Each number is 200 + 30 x the weight over its row's rms, rounded and kept within 0 to 999. Layers, rows and columns count from 0. The size before them is the row's rms in percent of the matrix's.

# layer 8 MLP up, 512x128, rms 0.161, rows 437-462, columns 0-127
108,194,225,205,179,246,196,171,190,221,180,156,175,175,146,200,211,224,119,173,148,175,177,243,169,133,192,247,208,215,205,215,213,217,232,235,147,188,203,203,224,251,191,177,179,228,196,283,175,197,153,212,195,186,215,225,143,217,224,188,219,155,192,166,159,146,226,232,182,200,179,187,258,193,199,169,240,216,196,230,162,216,222,193,216,218,236,180,153,176,224,240,235,184,187,192,180,204,185,144,240,200,232,197,206,222,198,246,244,266,202,223,190,219,215,220,214,183,154,231,195,240,195,218,150,233,209,173,189
102,228,179,264,244,165,292,245,170,220,178,203,199,204,203,170,228,234,198,196,230,177,147,213,231,172,234,240,197,213,204,226,263,223,194,155,227,232,181,175,168,209,184,210,217,198,189,216,176,210,219,138,194,223,215,162,214,177,240,201,152,171,144,176,226,191,196,192,141,142,209,179,178,178,215,202,201,196,232,208,220,176,169,144,184,203,249,193,131,192,211,235,218,241,179,192,198,222,190,182,188,167,157,205,230,244,233,169,173,256,237,192,222,153,212,152,206,223,188,182,242,164,234,214,228,203,165,209,207
090,222,217,207,227,201,210,136,160,213,173,163,170,231,222,133,234,225,169,189,251,196,203,223,212,243,163,195,189,223,177,233,218,198,206,272,217,185,207,209,185,185,218,238,203,219,226,204,284,195,181,176,168,144,202,234,204,187,238,209,220,162,211,185,210,190,167,175,198,151,207,165,170,211,195,250,176,198,213,193,196,210,181,183,256,179,168,231,230,254,256,187,247,181,217,192,203,254,122,174,153,220,156,196,223,189,190,156,204,204,144,178,146,208,240,182,159,217,200,229,195,238,194,216,240,243,216,193,181
096,224,172,220,182,185,186,148,183,210,203,242,229,184,166,206,211,168,206,239,209,266,168,178,159,157,203,241,201,245,235,229,200,185,212,259,153,188,195,202,210,191,198,210,179,241,123,210,161,173,187,196,212,113,215,187,195,202,205,220,239,181,164,230,241,192,214,225,181,227,225,182,185,182,197,233,229,176,183,212,175,210,142,238,220,234,201,233,186,228,175,174,135,178,170,233,249,204,231,216,213,283,217,237,189,188,242,172,243,157,170,207,187,243,213,251,152,215,179,209,215,208,152,212,222,177,182,211,172
091,188,216,180,192,196,193,164,134,178,202,171,156,190,185,197,205,204,197,216,254,195,199,217,196,191,214,221,216,196,195,241,168,204,227,225,185,170,187,159,183,205,259,114,201,170,182,215,213,238,205,294,203,248,203,207,199,155,239,191,264,157,173,227,213,180,254,185,143,233,194,168,195,180,202,241,196,198,206,145,140,207,202,197,203,233,219,246,272,176,177,217,192,203,196,231,235,211,193,218,222,199,222,198,236,255,162,204,188,161,218,219,185,150,182,151,191,159,215,184,179,189,222,190,154,245,160,237,232
090,186,209,202,177,192,216,175,165,221,192,204,210,199,216,194,241,212,231,252,235,186,239,186,153,170,221,228,223,163,203,264,192,209,153,174,200,180,156,198,197,235,165,195,209,219,207,253,150,195,139,250,202,156,169,198,220,269,216,222,191,200,198,201,226,177,223,176,236,198,160,159,218,155,158,158,223,197,201,180,280,162,195,181,127,242,224,220,185,159,227,265,200,188,241,207,225,241,202,164,171,216,170,198,179,229,223,223,166,195,180,189,195,185,190,226,220,187,197,236,190,228,197,229,128,194,227,268,217
108,99,215,171,175,284,189,179,290,180,196,220,207,174,188,235,196,226,190,192,159,238,207,215,237,198,193,185,184,224,198,204,191,209,165,155,165,183,186,161,205,208,240,197,172,202,202,200,184,193,210,167,222,191,240,170,162,230,229,204,207,204,163,224,117,249,174,159,239,216,224,185,202,209,164,203,251,165,206,160,170,227,153,179,223,198,202,200,275,168,239,237,207,196,199,194,215,201,167,152,211,172,207,220,184,203,188,216,201,223,257,196,244,237,193,154,214,185,259,194,217,178,219,208,217,154,166,201,212
097,229,203,204,216,190,200,230,244,184,170,202,227,212,208,148,171,170,197,254,255,183,233,187,197,152,170,194,184,213,203,214,224,150,247,207,139,218,160,226,175,161,216,223,145,218,157,209,251,213,170,174,203,234,245,218,186,241,226,195,204,221,156,168,212,222,229,198,197,207,148,275,178,204,186,168,210,218,247,148,197,221,189,201,216,183,219,179,173,252,229,160,228,193,215,209,209,234,213,183,242,172,124,213,227,148,132,168,169,197,219,232,218,235,188,184,201,165,191,249,232,169,185,181,220,188,226,219,156
098,205,183,198,162,195,182,229,184,182,216,147,209,225,267,218,257,219,183,179,250,222,167,213,166,145,237,270,195,198,143,185,219,208,244,182,232,201,224,216,200,211,211,147,211,187,206,116,251,279,181,218,203,172,237,180,212,210,208,198,230,144,208,198,152,187,178,189,177,179,198,157,204,186,190,219,156,185,159,153,169,198,126,251,195,219,188,233,222,200,194,195,176,210,220,181,239,153,217,202,221,175,224,202,213,189,207,211,200,210,182,178,175,187,191,264,264,193,205,248,186,252,194,176,229,181,218,183,213
090,170,155,203,185,181,172,221,200,254,187,137,254,234,228,228,208,193,204,220,195,201,190,283,225,180,218,187,152,224,233,201,199,188,173,193,193,195,187,152,180,176,145,219,250,177,187,233,198,224,227,214,156,215,206,178,133,173,175,209,198,188,217,207,258,231,236,235,208,208,191,136,222,184,224,227,191,201,244,210,210,205,145,188,157,136,161,171,175,177,217,241,186,193,179,234,207,183,221,188,202,200,131,216,176,211,214,198,246,261,184,183,157,171,251,205,176,235,231,194,247,208,261,204,170,233,210,230,201
102,213,179,210,223,219,261,203,136,194,240,227,235,229,175,168,182,217,223,235,164,178,197,162,202,231,240,218,183,199,234,208,236,192,262,181,185,229,166,154,243,198,191,215,205,236,185,178,190,201,225,207,184,152,215,188,169,194,131,219,239,200,212,179,162,227,178,231,234,140,199,230,172,225,178,174,188,173,238,183,218,226,211,148,103,204,216,180,219,251,208,236,262,186,224,137,191,237,224,217,196,205,205,220,229,225,220,162,242,207,135,197,195,163,194,160,189,195,180,222,204,188,189,201,244,200,138,193,189
114,206,154,205,249,208,172,202,183,253,186,220,174,174,215,206,259,160,177,244,167,168,254,218,196,198,195,197,162,216,173,207,188,216,202,216,209,190,162,228,199,223,182,223,194,173,147,180,203,201,144,270,210,232,234,233,177,157,201,206,178,201,196,221,219,178,204,207,193,193,202,244,177,206,177,271,160,230,239,252,203,244,192,228,164,181,171,243,173,176,168,185,209,144,251,128,254,200,152,251,176,158,193,228,203,202,240,185,189,211,186,225,180,276,208,225,195,164,204,193,228,227,175,130,201,203,185,200,201
099,176,175,253,221,181,177,251,173,204,224,243,158,195,253,179,157,199,204,179,207,214,177,208,222,183,222,233,222,217,197,204,206,158,286,128,255,182,174,235,186,234,261,186,171,139,245,173,216,231,221,176,185,212,215,218,232,194,162,190,219,234,237,186,211,197,216,156,223,204,220,185,236,249,220,246,198,197,182,236,146,209,245,164,201,240,133,188,197,219,205,200,203,201,165,213,178,204,212,123,196,222,172,150,194,238,176,196,188,179,194,199,167,177,188,122,188,200,217,224,194,207,221,217,173,192,240,181,173
096,232,220,227,210,180,224,191,187,140,158,137,230,202,161,206,193,219,125,203,227,146,199,235,226,195,213,183,200,186,212,208,226,189,224,199,207,204,214,177,243,182,198,263,157,235,166,142,202,123,229,222,159,204,229,170,176,189,270,253,205,219,204,132,209,160,176,238,146,218,203,173,205,204,194,193,224,193,194,172,231,176,215,204,198,237,195,198,212,160,210,186,192,175,229,204,242,214,199,176,238,224,201,190,184,190,150,157,229,204,193,177,239,123,219,202,174,172,248,200,185,181,251,187,210,270,223,183,197
109,194,229,168,201,170,161,141,170,212,204,200,236,167,224,214,266,224,145,215,216,155,168,189,223,225,215,220,164,219,235,188,226,152,222,187,166,241,265,230,235,196,200,232,190,217,214,162,212,187,146,208,190,215,180,202,197,183,220,143,162,207,204,167,184,202,231,265,217,181,216,134,191,140,250,186,239,198,220,247,139,169,208,178,220,221,233,155,192,151,219,270,219,179,203,153,202,214,179,202,202,200,262,204,203,228,175,183,237,176,216,159,197,252,219,168,221,211,191,194,202,174,182,204,218,218,205,155,226
110,237,183,185,236,134,203,183,172,179,169,176,185,118,188,240,177,213,266,190,214,210,257,266,214,196,199,193,180,164,181,242,205,201,211,199,220,198,205,188,161,208,226,221,216,197,257,193,160,195,194,181,231,159,187,210,190,184,258,194,208,195,201,176,188,245,224,256,230,200,254,186,219,190,219,154,222,171,149,200,177,210,155,179,229,145,223,210,183,175,203,193,181,176,169,187,208,203,197,166,219,230,257,212,189,222,191,171,187,201,216,123,212,151,209,105,221,206,259,187,243,209,218,219,222,209,203,181,243
112,173,206,127,207,253,246,194,191,205,156,173,231,217,209,211,195,179,213,177,190,210,201,202,165,194,222,228,169,221,199,268,184,204,212,232,201,196,162,187,213,194,198,198,131,191,144,203,260,202,190,189,135,182,199,160,256,192,216,168,192,184,201,213,213,272,177,247,184,214,220,206,220,196,192,254,231,195,182,170,198,198,238,172,136,201,208,205,184,189,136,184,214,207,215,137,188,244,198,248,217,204,158,193,264,242,210,183,261,233,205,199,211,196,212,214,162,216,192,157,220,207,207,180,253,255,210,155,148
107,200,179,173,215,200,170,199,186,240,237,188,202,219,197,177,213,157,239,220,195,234,210,203,158,222,207,198,159,226,188,204,190,202,247,187,196,235,155,259,177,200,249,153,163,161,245,307,173,200,248,135,193,213,212,223,207,221,221,225,211,213,157,236,167,201,219,223,224,244,231,170,146,171,135,211,199,168,199,218,151,241,165,206,193,186,218,202,215,174,271,206,217,165,149,177,147,174,224,167,210,188,180,133,265,213,210,222,203,226,205,157,214,211,172,171,219,231,216,210,210,199,195,197,198,177,193,191,185
102,142,228,195,162,201,236,200,194,247,175,201,216,151,184,224,215,167,239,161,224,217,252,191,231,140,156,195,272,243,162,146,239,170,212,198,252,248,211,146,220,201,142,196,192,190,204,220,236,227,208,246,193,196,232,218,195,172,250,168,197,181,213,205,201,187,237,190,212,186,217,219,181,176,244,131,207,224,181,211,198,220,183,203,201,195,189,207,199,284,185,212,160,167,229,218,255,165,199,155,215,184,209,211,199,186,196,151,222,152,194,199,214,230,190,212,140,176,180,226,200,191,230,243,232,177,207,150,164
109,229,261,186,167,226,221,167,181,180,177,182,171,224,170,166,202,263,209,242,191,228,219,176,218,261,212,235,231,259,181,229,210,165,285,197,199,204,257,170,226,174,182,257,165,187,180,172,185,225,167,198,192,197,154,179,141,214,200,176,214,152,182,170,163,216,228,188,142,220,262,246,221,202,181,160,241,234,172,225,224,236,205,212,223,213,194,199,182,186,199,210,178,199,222,202,213,155,194,170,133,272,211,187,217,205,180,219,186,166,194,173,201,226,180,211,212,141,161,202,180,203,185,244,156,199,196,184,188
092,238,200,192,145,227,232,212,166,158,234,250,225,173,199,190,140,260,132,233,168,219,215,184,260,209,151,194,158,261,219,226,192,255,229,184,230,183,183,186,232,250,144,168,180,275,196,186,212,242,186,160,167,187,244,163,186,217,190,203,215,181,200,230,189,218,193,226,136,173,169,220,209,214,198,177,203,179,201,189,215,177,229,223,173,220,202,199,192,238,246,177,158,191,228,213,155,239,180,208,160,210,223,186,190,170,212,172,203,188,150,215,184,233,245,190,257,204,207,219,206,172,136,186,186,212,222,203,203
097,180,203,186,181,208,253,207,126,188,234,261,178,198,195,161,206,235,131,177,223,211,198,207,205,223,168,214,201,165,170,227,267,186,195,202,226,225,196,189,201,158,199,236,223,167,229,180,160,206,204,184,225,213,213,161,200,125,200,255,206,159,183,212,224,251,198,205,125,188,198,188,211,202,229,228,175,166,246,218,235,267,158,192,220,210,193,244,208,210,179,202,184,199,235,187,219,179,184,210,215,218,129,198,152,180,194,183,182,136,189,149,211,187,180,241,180,209,212,178,136,221,221,231,235,230,229,251,206
106,231,196,226,198,197,151,172,189,254,222,265,169,224,207,216,165,214,234,185,247,202,243,197,201,186,270,181,202,210,200,247,216,209,215,204,163,213,202,169,189,227,194,176,220,199,212,237,206,205,166,160,178,183,189,234,214,192,219,173,214,194,208,169,184,249,252,218,126,176,192,216,212,188,192,255,179,221,198,126,169,225,183,200,140,211,197,142,156,246,144,239,201,191,202,166,195,143,190,200,201,163,210,261,187,222,181,159,169,203,160,183,224,245,174,225,162,214,214,203,220,170,139,198,250,168,198,215,254
098,193,207,252,235,218,182,184,240,251,175,167,193,223,154,185,190,242,220,180,201,185,214,228,233,205,175,184,219,240,171,216,230,222,249,198,177,198,219,211,211,185,201,208,235,213,168,163,203,291,205,221,210,207,184,170,214,223,282,232,191,166,202,145,232,185,136,227,199,198,155,215,166,192,186,213,175,254,170,169,170,219,188,173,230,224,157,194,183,187,147,212,181,170,224,199,212,245,193,146,218,126,119,194,224,183,228,204,232,240,242,197,202,242,151,195,187,158,201,235,191,196,205,206,149,191,206,212,180
093,267,150,186,189,193,200,214,223,169,229,245,168,212,210,186,233,161,174,240,236,178,195,171,156,240,156,168,200,232,145,203,217,217,256,210,159,212,132,165,232,178,209,169,139,175,204,179,226,205,191,237,165,215,165,242,218,222,206,201,220,194,182,230,191,220,230,233,164,155,229,205,170,201,200,289,212,171,184,161,212,230,201,171,243,232,182,191,270,206,184,202,233,201,198,177,171,201,215,225,206,214,146,168,215,190,175,258,167,255,217,205,208,142,163,190,224,178,202,187,164,202,161,214,227,198,199,221,195
099,210,187,184,233,201,170,251,185,166,138,168,217,284,190,211,158,196,153,185,225,180,185,223,198,238,146,149,241,193,243,170,202,197,223,222,176,132,222,234,185,143,201,256,248,209,223,231,214,210,193,179,154,216,240,198,222,198,176,184,268,232,220,191,219,197,216,220,163,169,182,196,177,167,190,203,180,222,207,180,130,183,206,211,243,220,176,223,201,192,219,225,187,174,223,202,245,215,187,204,242,186,216,234,144,181,183,222,270,218,219,168,182,190,179,197,193,176,146,197,194,195,183,210,199,243,229,180,275